config.toml
vocab_size = 2048
rope_theta = 10000.0
bias = "none"
init_std_up = 0.0447
lr_mult_qkv = 0.5
beta2 = 0.95
doc_mask = true
train_tokens = 623900000
Each number is 128 + 32 x the weight over its row's rms, rounded and kept within 0 to 255. Layers, rows and columns count from 0. Numbers have three digits each. The size before them is the row's rms in percent of the matrix's.

# down: layer 8 MLP down (transposed), 640x160, rms 0.151, rows 523-542, columns 80-119
# gate: layer 8 MLP gate, 640x160, rms 0.17, rows 524-543, columns 80-119
# up: layer 8 MLP up, 640x160, rms 0.165, rows 524-543, columns 80-119
down523 107:099102145145090134113111126137165177166079112092184132147106124088118124130117112117140095103066146115131177237133090173
gate524 099:178167120173091100150178153156060077111159132106097112122170139128146115128153133139111136132115129146101203096164117118
up524 091:135095156109088105103138130140138073101087128078164129147171113129117225183177166102138093149064176146062197136068110096
down524 094:136125107093114085155177137119161112145114172180061134206101176171110118103102070146140116128105149107144095133139124171
gate525 095:187139109137091141129136081155105133071089130144080069161140096127164195158129129101116123107076188089161111185122162116
up525 103:109176113151186145134117169099140086140151148150115094125114106108112139087073115151141144111090094151133169133133127138
down525 100:087140124148117155192071164084207102194220092096156090109079145120149094124198074118117164150153135152129166133182108098
gate526 097:206164169106066100130114146092082144174113100123163069124134082126162122105072139125129102115080102155105125175119143131
up526 093:117155156178152076142191065146134096116139178144121160153079150124110085163146178079179114187127110116159103158123116050
down526 106:129140135186132102071144082086107082072101097147106147114121156093087104098115179070158111148091109158148126116148141073
gate527 107:167107140076121113110130143147148143143149124179145127102085112160078134186101096126097145110125119112179110107147120116
up527 102:137077149152154115131169152112089105112148053167099143095218113097122065151114140126149114147126123174138124181100138089
down527 099:108128125154086104152144127145137147163182133186110124040098154171143083153046122143098121128098149098177099086047111124
gate528 100:116089134092135164132130154128097117129112131102109082137125153167117140122122129131077154129084137170072124093108105129
up528 094:078078145111136164062125138132089108165190133153082137166130150119149153175141092149120071145129142122147170156088154195
down528 094:058151152102125080152066153107122108138117089162118164083106095101123138112062144103119124164144172136144141145162152123
gate529 100:086128164150107161138198159161130100085112188169191189111125096159103134103151110133144109144058062129116108145174121094
up529 099:121183166092135102174168158169131101136075141147149177143098133112147124095127092180145084092128151109118119124135157124
down529 098:182135127156099129091104106123131118096160137174098117129112124142097115106093172111130153095107106139103097153071177099
gate530 099:128123102169062116107120146190098131130131142116092098125090125155120163116136146122144126139131131096146139109162089126
up530 099:193104097168165088107129086114132154212161169106115168152071129072119107168160152077105130176121140160094108095105163108
down530 095:097125147157164169161168166140184128103139131191132147164193131126139193077134120128137108152147147157123131113057121138
gate531 096:147115152107139145084155094147152112157112161067164129120126084092131119153048232144138167150142172163170113157072098096
up531 102:121137187118124095158090178162141197171081145103090147133121135109133181167061126132175167166088150129135137134083043166
down531 098:131117087061109126130146108188118111138148113166141119145135105158140165145156072098121193156120130106080100091195168110
gate532 099:162105127109170117091176114129092144073186103055102124125135142120163152143114216078128091112029083158091111085120138153
up532 100:115122173114155095141098149074146105118071142131157108130147146134079154147145098128164120106184083118169104190118105149
down532 099:186157132148165101079120090122162106150111105124071142117148117110153068136165185146137137131104119093106147094150200114
gate533 099:115149180139178166092079160109125150157154080123164139151089093125141168090173139127131083096133138146120151143116142102
up533 101:145107132092102126151171144176146149151055146095112129181147156186157075176104170203128138156145142120186115128117117142
down533 103:103123155127147215156140099163144152107111154133148141133129113125146185159167178156144092103133108139147170128111095119
gate534 101:067125121166081130055078107180127101157101040120158121193086125096056155180154125166106138093072069165131100125057122123
up534 106:180142110075116093133136142127138132145148082132065131173160121169129109145117083141131153147192132049085146166149092112
down534 100:122155050126151114125095110158159159181101142160134120057171177142158144129072104096148137111149082097112114121163118121
gate535 103:102155140132164091180181126127203141107170158160162127194110127100147181155108140109122090163151111181148110162117140148
up535 100:093138147108103095152073110066082097173117073129107120157108124174099081062138136160096115108117141124145130116157155132
down535 103:083141093107077096122111148141100149109140107151114135159130111074176147085115118153081139122179151098145125078151162070
gate536 100:165100162106119142132193163097157173164102101105142135130148052185139111158167159120179108130151111140151069103111155137
up536 106:134122089110132147121161121110136106185121147095053186159104177154115139094149138131184166080124093156125160079165167107
down536 108:095176074155163105073089095130134179135093155153117074152093110097182096148051150134138124170136113110130089098134131150
gate537 090:129173094159123090052167098093098118130146149142137098116106139048105149111085100130206087092133130171140129067170138130
up537 096:110190122153140180128130114170189115130129207194124128192172149131196117177110175092084154138092135107153108133098157154
down537 097:135167125161123130124152126177213112160099119143032099096140114173097130148158102113179117141155140113079129123113126171
gate538 102:144139140175089207113155121111113187166108107033093093120174139150100113107163122162135059146081111105103160193096080103
up538 100:083107135134116058135103074175094116151087140126192181130085145105081185166090129145095106096157105135155123069114129100
down538 101:093121114190156169092110098171087112104084165146125090160127071159178146148091171099109141126106104177124074085104139102
gate539 111:173152150110155089094101124110151132151045143151136142194142136039149197127130148105107149112125138188103121135114107024
up539 105:152124103091142168104109077157137142141141117121120117100123179111099090123079150096140091117132082123111219041146149118
down539 099:134107109145109049152090127115092131188110115121106146180162097146108107105142116046159104119133132137057105153145148178
gate540 101:175150133172097122123145133153139156136094125051082133084104075119108100101168127118122120163116108127135135126094110107
up540 102:136139106141099144114154112113172094145073142138134107136173174124096175159154140097058163167121132092104103148143151120
down540 096:082147115123119096183090163176120174087094093152140063154081141125128116148139103141150156136089104099090155125137067140
gate541 101:156174157107192105095138077165132118082120139135150110129138140147065100160145134159139117066126123167110118124121077119
up541 110:091163173125075154086168155193143161087137141099110086136154131058117114104131145088157210120117163153151128066170132065
down541 106:140163183138121118155103156122153153102102115129159119065082088094126148141132096120131122121101154117113103101167147128
gate542 095:089143180135054111149108110127106132149122079147126113141161152143129185082041119138142112166118099129146108183084139155
up542 096:204117089163128118049096144134108092090123131168120137066135117106111115135204107135112065144146153099152088126127137134
down542 092:072114091126166195089139104136109121140092174136121103199154139144107071110128135085139161101141151096107197079164117114
gate543 094:115082099122091139138156118099049132188111047044168145128125092104110112100095106154134163185165117120137132189154198140
up543 104:166127120081060090125150177110188103140138132107096156149115120121138087054103129123166136121156099189134079103112148162